config = dict(
    num_hidden_layers=11,
    hidden_size=576,
    num_attention_heads=7,
    num_key_value_heads=7,
    head_dim=64,
    intermediate_size=1536,
    vocab_size=8192,
    hidden_act='geglu',
    norm='layernorm',
    norm_place='pre',
    norm_eps=1e-06,
    positions='rope',
    rope_theta=841000.0,
    rope_fraction=1.0,
    qk_norm=False,
    attn_scale=0.125,
    bias='none',
    tie_word_embeddings=True,
    parallel_block=False,
    extras=['shifted keys', 'hashed n-gram embeddings', 'an embedding shortcut', 'learned residual scales', 'weighted sums over earlier layers', 'capped logits'],
    init='normal',
    init_std_qkv=0.0242,
    init_std_o=0.00515,
    init_std_up=0.0242,
    init_std_down=0.00515,
    init_out_by_depth=True,
    init_mimetic=0.7,
    optimizer='adamw',
    learning_rate=0.000681,
    beta1=0.9,
    beta2=0.95,
    weight_decay=0.0,
    lr_head=0.00763,
    max_grad_norm=2.0,
    warmup_steps=517,
    schedule='cos',
    final_lr_fraction=0.03,
    batch_tokens=[65536, 131072, 262144],
    max_seq_len=384,
    doc_mask=True,
    train_tokens=799200000,
    max_steps=6223,
    dataset='wikipedia_en',
)
Each number is 128 + 32 x the weight over the matrix's rms, rounded and kept within 0 to 255. Layers, rows and columns count from 0. Numbers have three digits each.

# down: layer 3 MLP down (transposed), 1536x576, rms 0.0445, rows 258-297, columns 48-95
# gate: layer 3 MLP gate, 1536x576, rms 0.0492, rows 259-298, columns 48-95
# up: layer 3 MLP up, 1536x576, rms 0.0503, rows 259-298, columns 48-95
down258:137138176078112102057144163174071112069158129097148143128137140104175086141138122175110104173119145135123187177112143140128128135150180193155113
gate259:129131105155137130100104185097095167083149110171131152115086169137094099166127154059119135166028151141064121106154128165174107123126168049138151
up259:176106193132150105132099186158110116151160152173172092157147138128132124115146161060155113067121100101093154132104098130084166114182053089046183
down259:136174134119070117145131125092081147118109135105101099133179126143100129069189117129094134119130089169109077137151156154070097129085080092180140
gate260:083124179107162087192146125076123209081113059111164134112134099216082145136070096083104101108199119099121121137176145151120138089141125150095178
up260:172139102109076134104132087121099159146139167125119086123125067112084127152117115149096057158156134091135104084099106103142133150154079120137146
down260:165167109157111085160142154105188096085107091170132078151131124156178122137193105152063108102156137075092133125152138125183119109164121111128120
gate261:134190142117148145130140168118181091116104131199152152113088133119129181133081105117154100091083115119131159165178184141152155075166150152140094
up261:156154136153090182138098134132141135154132102103138123162112130133128058142110132113153167146096081154077105181091136082113122138151141091131123
down261:087106143138057121125110139186117190164154066142121113116090133069146116126078125174101178073168122095173152156137122118093119153128143137137180
gate262:138144106145134081134152085156166135096138124102121130144144067148154038141119095124148138136118100092152106138201131055130118104160182123168143
up262:054139121149181156173100117088095111114150137099103126109121154157083137117121082139097117203077133097137134041129079071172140125077112098127177
down262:149142149094138181150119110093121136112182131074093077133099158071119107128121078137107078157145091151173099126086124124156156149096113066176137
gate263:180139109130102183114158193121184074126190116174114134165182131131085131132110167122078107098128107122146126145134045141137108094140136104125140
up263:125119124153181177147151182115083109132080145137169149131096190193114151147106161152067168128170166118164127109127131178158141092106087135148114
down263:126095173144104137053114087064106110099237086104115114161118081135124148147198185154127125165119093159143123137167055156156188112118083161167147
gate264:147137118096126166119151127146110102136110134153148138123077146140150120150078100141118103129129116187179099185097122058181098152142125118120100
up264:146140155107161131115147153124086118122130115135143107133121136114101150124162164111101102158112099119216137126163104075110144115104052097105198
down264:110091126115089123162110151127142117165105146104152120122105095062150112167151152150180053129079090098118104103107097126140097154125119156118105
gate265:186149126081147101117069147128147108107163072133134183129142118179096068089141077127067130099124116113149157135139145094119116091114114156150123
up265:092081079081167115144099108117154140143168148151136142107151114143149098116082109099072103183099082111146148112166149097121135103098111102121102
down265:086103121085108116124147146147095153122152148155149137117115143107085116123115113126147180121108145116160167123110134102137088112138123142104109
gate266:119089143144101140119166143100171124165128147095112152170116131132103169097167156114144149174131111126145129105073122115156121165176133085118123
up266:127095153112198126120136095118119151091143125094124169134131103085119150100147173099145149173154060143183170146087126099139134088139127125063077
down266:123128132058128137142115164111118137142126122154138114159100077177161163116154149112120098107108128145116143096099083121074064114166115132183161
gate267:140106146160106180104106131105169120159058106154121174115124137148100076123108149131100118182115123119082094141168092118232139097107138073111149
up267:133106137111124102105166111121115137095128084118111131136132171141162106142145130091142130106109102172172116172148098103163097110131110136132145
down267:091129106162119135032176165184107112132155149093132153105169154145114135157069138131117098127153087121088132111143134131126121100133114210172131
gate268:138163118107096142080175129161098133153127088113137113146169134147082095152143168208090112114126146080154096144100085125165125206164097125138106
up268:105122085129169154098128098156110140118130094106121126122099144127120123176165096137164081064163107141130162055171159129128105115107182180136147
down268:099161122139138133097127146113133140110174099106076155132131148175153125104151118122159113092186139141108083119135154139093116162161205097125130
gate269:111054201149135128066177178094187174166150128109095042077119078123145135145109149106127134160142147065169148099132122119134119110135103107140143
up269:065106185111125165094129071102143146111166143084097157134135133119163130117132136169123141175123150136199102119167155166109194068089154140157144
down269:131132113137141074113135115127186174147187147090150119191143133096188174128189185136171181086145088171187099115154165120137107113128136125128160
gate270:101133170161096117141126162146157126160167088132147147142110178166106144165127089147104103122095166124145115125155092121033151152132102155155139
up270:060118149141101109138173221147106156167163069109076136173130080076104139109130123123100110146055138141153148187163185080083147148150177114105121
down270:138126115203098152126132156148135151185077153212147099164108121138153164103117112103133198135121104114180138135173154144123134112065102124112130
gate271:141133185153129133139153118089085153116104171091156112113184131167197089130067132076104068141097144044075113113133146106121142127133062151129114
up271:095172130149127135123134154099064109213148135130154105093125128085085095143113196092135126145169142071110107155111087111094162101130100145090070
down271:173089095115186141168160162108152156146109130128091146088146090136144121087121083174137092198122173199125082099167143138216094074113093108115178
gate272:093106111085113152151109081056171089138105088146134127064068160053097160056137096128118148139134137112125154102114110117091134079211146163146092
up272:188088106101159165170189137114121156142103155128126118165057175165132092130111116099167121200088137058122137084086170167098096049119072139171055
down272:152119102137156154109125097145114115092072148140117095083110131053095116163156139119135144148109130120106098109153079150123025139100152192149121
gate273:121118106134126191051172146075155132136080143111174118102144132092108148150158180088148106112124052069158150129123140117129101117137145124154114
up273:118117129149124123122189106089176126129107130115229128100114149140108142132084116155094172075106135112167102158125105161109155146164100168119192
down273:096173110195161138168114149121185070109087180104125164070139157068134093123119140078154140186108173087101075132121134133095104136105136135147118
gate274:177069144174176198066103162158186119090137128129072195100179141133044099093180169137122139136077090075136116101153126091180107136106132143168124
up274:128183116144137194165133110077123118101131130091091172170181101131164082164117175137125105193172069155130107110104164120081082136124129116170132
down274:082121112115138100136122120163138077095125140136114121158116126154143095122132111137172148148175127133102117106155128187125166126082116152086129
gate275:100058169111110188118118163126073127080183153118142165064123134202026096147057138126143076148131168091090061102125109184135120121157177138207131
up275:112064149123139105054141120138145111198115178114131161108111120075139107170124107161089174100114110158179102102166157156141106108037090157127183
down275:158151112154144122141179140118113127160092107089106089157101092081157128126194096130148113140089112131186128076158129078197108144115046109095079
gate276:131106065081177169043133124120107108118123118084100199118142098189138153119098162094111115117095108083124106136089113047085119173180107151165099
up276:131154128150126156128157127078164095140149122101140121107139135136117164123153183124111097132150126160138112155196082117146116113140141115031195
down276:153114135067110121164121102090146143131137135093151074113139143088149162127156110063185062077091123174156168120089119128144164143170071156097099
gate277:113118146103126072169129142075123106115157116085122132162130089141163144120093182139132071097100163080193124160122115113131116123109182151141135
up277:155145118150199094129105170133113199169203077119112133176159098153135151140104159136198131112085137091154119173164135133114126132169203164136123
down277:113176109113161067140245099076088095120189179163121063128135128161123180120125138154121068144087119163184128145117114167139108141163123163147148
gate278:144130124140158105114138142091102114130159088154136167180134102164126185114104150154132122160084158112173101117135170132126148165134117108165139
up278:092128116092117136133132145117158115152086112126156143121099157144079156134109138160154124154129238186196092098179132148193075102080133142202129
down278:112100161093123147125153087107097094164116096157141125099097172134094149143148159146101196115164156165077146144146141134089087101109152131135074
gate279:114130144082084128102134128118193136123187097090140098107115155096154116176188106104152029124081076096129111069181111146116121070140178141096121
up279:134174127140136101107134199074161131125084145090102138078117153083114112109131075153158138112080099091146168120149131114068091076119186140150124
down279:127208132113212133123060105105167137096178114135158110117104153120147038131163178117190120172090172172123125149151129087157030149132122148140120
gate280:132098167096154106108133114146084150062135125089119105166138160129088144130161156156109128104117107072196113105105166129142148128143151100160191
up280:152154154110113138118148148122063062124141062171066110108141117102120117151173166128120149168134100133153205134117111134086124110158115094118168
down280:103098094126084085141162120144161126108113177140099176018167095134159158158113148142205089203111192158128150141170133094119181079117114094149144
gate281:114077133152086136102127120120144119156099143191178127085184136151114101113115130136113147127090168142057143129170073137130119143078098132098143
up281:134151163114088166156142142166109124113157098138148085115100122118117099058075185108138151168075145088042112094102101125080117087133169142170115
down281:099143130121131033147189096133126151131148122124134131137081101060107124115178086084154104178076169166153099127176118146121086120093186109098086
gate282:145120104086140168076112156130115122188173101146126067117123155122081158092145170123097111148118158097133144119142117092093125140163095118141106
up282:111133163133123128119076085162084137145158088140087154151205122094112134123168135131044076145154084152120130116104126108141153108113143138108180
down282:103137130116221164156082115155163129100042178099127149123177149112098160089087126146177174111125087111158094129196108121171104131117143081112144
gate283:152173164102153106162101102142123120126205148158197131111135058140107080131170135065139131186070077159095098121164132140154122164091130096172092
up283:120174093101110116106095089154140154172141182148149098190084192157160126123148125124078134091127112182071122080068076100110109143131126160148124
down283:121100143124128148121128089132074089152163152121161149112099189162158140085151112161098133140146124209123173086148109156144083122115151155114117
gate284:107093123186114071167107093096202170115132161136118118176195137179088050104127098140153154099117158125122093119148098132077113174101137119100139
up284:192144169084127145097080099119147148165095151098103103161140153115173158127108113093162105143083153137199104150134156087159141007127123130140117
down284:124124201134129124103133156128152086075138120127120107119154094181088142117129165108115111073181163139121116093156134138170074161094167160171198
gate285:124169088124135124134087138137078159099103164113096118144127151140103109127116157133174128120131151103130136094094140027119132140162159133097134
up285:115121087141138070142123145089116096091140138120121168086135147111055108125142117077157083079092103108154119071156132139087105152113191097136110
down285:140179152128116106090085123121141130096134106120134095158091117104162117139124187112102089066104114136137132114107146106105122133136110074148137
gate286:132104136130133107139109130184157087111118118116156133142128157133097111133141123152160152132073108086124081064091131095096174144110182193069132
up286:156065147091158107172196116122143143136111211075114118172116144124105109161154080130139156119119229201093128156191145136140114106121145159123196
down286:133170133097160104130117102077137130096054130127116090133146105119149117176152138196095080141144141128150180160164100083109145107082174069032148
gate287:184094142167128120134142145131123150105191112116115099087106079133141164121081146158117120097111150124137142135215158106202122111124205113106137
up287:121225121093159176102120145147100152174015127113118128070095119122079086139085160179167075178122157201132110157115144106163179074208161072156109
down287:208103099115165142100168148118103118122184113153132099121038100158127140099127135145105102161109104158158152096139142098120083147101116123099099
gate288:159136143132111112165064163151133138137158069156117130110182124094070168082099163091149121109137153126114068166224125118190154109166150168086119
up288:156166071146120062166109148107069135105143132057128114117118119096082135130102122141100129079133112124099159154096172098159148131152104120125127
down288:161140210121177141138134054128085133107128202158105064092136110140187084127103148177153085152147120126148083148166107104108138149137172180151124
gate289:148156112153117177147206101144190154094118131135103132121107098134104172168150170117159093106073133107127110107137107155083172134118135119098137
up289:092093141165137105174155135095117167086114126129115147146154094105124109120112118102100146183167117123123073167143140172114097072137134170123129
down289:195136130083159034090156111134112125140055121117130126148117122123123123138142119095097140168098155120125104180139070155151114154113139188145098
gate290:136176119097157159125203093137186149124160144137094158100101129097070110143123145151111121095064161092087105082166163101092131068149147112127124
up290:148162136150163067165135185166151159133173118161146122104054111109074118113159118116097174129127162118134166145140065109097095146073095086122115
down290:106121159089085137149095135117140114143187144148162135117150116146152138133110143010118192167073109128157201111131110116117093136137148114070081
gate291:205154127089142084099115130123145135110138118104083090139100116141096191143119046162105108153112148061128130149206105159192134167115178114079094
up291:063119184086106095115104121062095107106071139111099133142119144140146124147186123140106110167109109166105159193116139124138160089126169145105093
down291:147169171096144132126146115164042097120106099156141092124149094079176139154126119092154110148113129098132157171082195167090069154133107215137139
gate292:172142135127153139116128146171156141079101106165112170101162043081122133145148153123141118143164139117134092151108122122039174153156111138080167
up292:112099132192101126126147125089145110118110087090090088123108121155118169102152126196120059127122153160144125137106131069099139080140137148123135
down292:159089132161170114100147126107130070115199087135135168151148047114125058079131175129147133104105096030109180140140122156136112095195126145179113
gate293:085143132118081128186081176150124125122080095146147122107164139128068176098098177154142111060089141144161148161223113106186198081136102159091093
up293:117082132136136110105057127127130135111113152165079104191159153159147114123139119156116153080127118115114137165140064095166166096129134146069134
down293:119141145182161114117102202169070189051110157118134092143130116077129113185136100133176104081152161164112147183112140102155060088201120166132085
gate294:070091129160168149143174144119120138143116151205086107150164063096122142114148111086121092108161109075132117111148145147085162120171104133132115
up294:139175157178153161131127099130133132096109147131142204181147154188132145095161134191185137064085118155133112125139165178115056175098097114120150
down294:131134147148096105080177190124132129138062147114211113151143097129182147138123132186153048060100182119166114093159196111158181150141081119106114
gate295:114165164130114147157179174101078150125108130110093106123142121161046160085089145095050153154161203140211096163141125190209121175155179064121132
up295:168118096149102149132142196093105086132147140158135175118128170154100090156172169187096159053148160143169084099133097114120159051128126195082104
down295:087130160111107091143188146149111192099124156088133119119134146143176106126176188154118066111117097136130133165103128152184169161089041076102136
gate296:141136176074129121173105124160115084105125139153116121166174084121146160186089096097105150157084117116166137136122084123130179129174104182143109
up296:133082100175117173116117140172176070099162129164128153099088090109102117132138193154118049138116169098123096102120163125132112157126113107139135
down296:203142117111144097112124148138154114123069114144114163148117146136156183101205115145153064155116131106145113145094136125144082181144110102145137
gate297:113121094093130187117113118148117177137152115106108140156110127098181108055125147116151145082141118147177152077164118179104145172095109096145100
up297:158104137079139118153094123081075164163194113140155119074124123158124028129158175068106109095163133111100120103125113174103113150104097087128161
down297:137166122103138142097186135157103112107089102153097159128102090153113129073092078145172172150114075182094107116089145168082113101123134119095104
gate298:141088191093057125090108166136158174103099102133155138178137103100076105097113176143126125105115140116185091156101099135095162107159108127114138
up298:132086168115087144095184080098125098097128213168135137112088115123126156150112082141150174128158078140151092078130196093111108094068175154148172